From a checkpoint of a small transformer trained on Wikipedia.
Size: vocabulary 2117, 4.37M parameters.
Architecture: RMSNorm before each block, rotary positions, no biases in attention or MLP, embeddings untied during training, short convolutions, capped logits.
Each number is 128 + 24 x the weight over its row's rms, rounded and kept within 0 to 255. Layers, rows and columns count from 0. The size above them is the row's rms in percent of the matrix's.

# layer 5 MLP up, 384x192, rms 0.12, rows 374-383, columns 96-143
size [103 101  96 102  93 102  98 104  97 102]
[[141 115 101 143 131 146 134 124 100 100 132 127 140 105 128 102 150 140 114  95 109  90 106 103 137  99 106 152 118 103 107 118  88 141 120 147 142 123 168 138 142 139  84 110 119 172 149 142]
 [108 108 157 162 149  89 112 152  96 128 143 124 152 117  92 112 180 166 107  86 121 132 141 138 132 130 153 145 118 155 134 147 170 129 136 136 155 114 153 138  86  75 101 148 118  90 127  74]
 [154 109 127 136 157 148 140 110 105 132 142 164 109 106 106 110 168 187 131 124 134 115 101 151 143 144 115 136 125 137 124 137 119 165 124 157 152 133 142 142 136 100 154 135 122  74  96  94]
 [164 129 140 148 158 124 116 119 144  70 133 156 147 137 107 116 128 124  99 173 119 130 147 142 134 156 119 117 180  62  95 126 140  84 123 126 104 143 118  91 144 130 133 150 101  95 131 126]
 [ 97 115  99 158 157  96 105  62 136 116 114 142 121 122 151 104 168 120  96 141 153 150 136 175 153  96 142 112 167 134 162 126 140 106 111 168 120 140 156 100 167 102 136 153 142 131 101 153]
 [108 112 119 100 159 108  87 168 162 120 134 128 101  95 147 137 112 162 145  99 125 161 137 128 130 155 148 126 150 134 113 105 164 131 102 148 117 123 133 115  99 133  97 127 115 132 178 152]
 [ 98  86 111 129 137 103 152 125 125 172 100 160 144 111 110 111  93 173 130 136 150 114 116 102 135 169 124 156 106 114 112 111 142 100 136 121 152 123 119  83 129 186 141 156  69 108 106  94]
 [168 142  99 108 196 150 168 114 144 125 120 176 143 141 145 166 125 134 123 131 115 137 126 146 146 118 120 102 147 129 150 105 155 139 117 148 109 129 178 137 113 119 123 144 161 132  80 107]
 [159 120 125 132 157 109 104 156 133 113 119  99 145 116 132 119 152 133 122 107 168 144 114 151 132 161 146  94 114 148 102  81 134 141 133 160 118 116  90 148 147  81 149 139 159 151 129 110]
 [ 85 120  98 166 153 117 143 133 140 113 138 131 144  94 131 131 120 126 136 133 123 101 149 134 143 137 188 127 161 141 147 129 100 116 101 121 135 120 115 134 150 125  88 130  94 115 137 158]]
# layer 5 MLP down (transposed), 384x192, rms 0.0805, rows 374-382, columns 96-143
size [100 102  99  97  94 107 100 101  99]
[[125 115 191 132 112 130 123 136 136 145 155 104 144 120 123 143 114 187 122 123 110 118 111 165 138 109 123 123 123 122 121 143 108 149 133  80 140 139 187 133 118 128 116  88 150 162 115  90]
 [113 140 102 107 132 167 149 120 155 123 160 122 145 118 119 121 138 174 152 143 117 124 115  86 173 109 116 158 118 141 154 122 120 133 154 153 112 153 102 152 100 146 107 102  95 107  95 102]
 [144 108 115 132 148  78 110  91 112 108 111 103 154 111 127  98 106 129 109  91 127  91 169 122  88 166 106 106 121 118 142 169 111  82 144 100 133 114 148 130 173 131 122  96  96  79 131 161]
 [123 127 100 111 158 177 103 100 144  99 134 140  95 169  93  91 110 158 113 133 117 134 121 137 138 152 128 117  85 152 153 151 131 147 127 131 110 103 157 108 141 110 130 122 149  83 106 159]
 [138  80 137 121 113 133 112 130 123  71  85  95 124 104  98 110  78 136 128 151 112 169 118 125 102 116 107 154 142 128 120 150 124 145 140 116 146 100 113 107 106 109 137 164 120 126 107  98]
 [110  74 107 117 109  82 117 113 153  97 121 127 181 130 176 144 119 113 116 148 159 143 147 137 137 131  77  76 134 122  77 134 122 102 163 128 162 147 185 126 112 146 166 158 131 116 109 116]
 [105 171 119 145 165 172 148 109  91 122  92 125 140 140 170 164 119  99 127 135 163 126  96 153  79 112 114 121 110  99 145 115 144 107 144 108 113 149 166 143 104  95 117 129 123 146 147 121]
 [109 133 103 132 124 143 106 124  85 167 156 120 126  95 140 159 131 153 153 139 140 108 116  92 111 124  98 123  97 125 129 106 135  99 155 138 125 133 128 134 178 132 112 122 156 116 120 104]
 [137 102 162 110 114 124 117 141 168 138 116 162  85 138 129 145 139 106 131 123 104 144 156 150 127 128 138  85 139 111 153 112 116  85 148 166  99 119 138 167 103 128 125 173 144 162 157 109]]
# layer 5 MLP gate, 384x192, rms 0.12, rows 375-383, columns 96-143
size [103 102 104  90 104  98 104  95 100]
[[111 140 123  72 108 129 127 118 134 125 164 139 110 194 168 122 138 159 156  95  88 113 116 132 136 121 166 154 123 105 151 114 116  89 138 117 209 138 183 148 139 125 168 114 155 157 140 122]
 [110 125 159 151  92 133  96 146 118 137 139 123 143 157 149 141 115 136 146 142  97 163  83 160 118 140 122 123  88 119 140  95 100 134 113 146 128 109 146 144  91 136 154 138 155 128 161 134]
 [147 163 130 112  94 148 122 117  82 155 116 127  99 163 165 116 129 137 137 194 152 155 120 125  99 135 104 108  94 119 165 136 130 126 103 118 146 129 161 150 103 142 142 160 120 106 135 155]
 [109 110 144  95 124 126 136 135 122 154 117 150  93 125 129 130 105 151 140 121 112 151 158  70 135 141  99 138 134 141 119 103 181 120 117 142 148 146 129 139  84 141 126  69 143 119  66 189]
 [126 117 181  83 164 112 143 115 120 150 131 135 119 124  88 126  76 163 131 136 148 129 104 139  84 154 121 135 142 129 138 151 136 122 120 132 135 124 118 163 120 156 122 132 123  99 136 105]
 [118 151 113 103 124  89  99 124 137  99 108 131 138  79 136 130 118 166  91 159 123 135 130 164 125 148 146 141  96  95 169  90 186  92 118 132 162 119  75 108 151 105 145 106 104  95 126 115]
 [152 147 164 152 110  99 161 144 114 143 106 127 127 130 120 103 131 109 152  98 105 139 126 170 137 132 158 145 131 159 135 100 106 105 156 149 148 162 148 122 124 179 154 195  90 127 143 149]
 [ 79 158 150 153  97 162 143 126 133 134 140 128 134 111 145 114 183 132 146 120 132  75  68 147 133 113 106 147 146 112 122 142  97 108 148  95 169 108 119 110 134 143 131 152 139 153 112 148]
 [114 116 126 151 114 114 137 123 153 177 149 140 106 150 155 130 134 174  92  95 164 100 136 107 121 114 136 107 150 139 101 134  79 119 182 143 124 136 136 156 144 104 134 150 156  76 160 138]]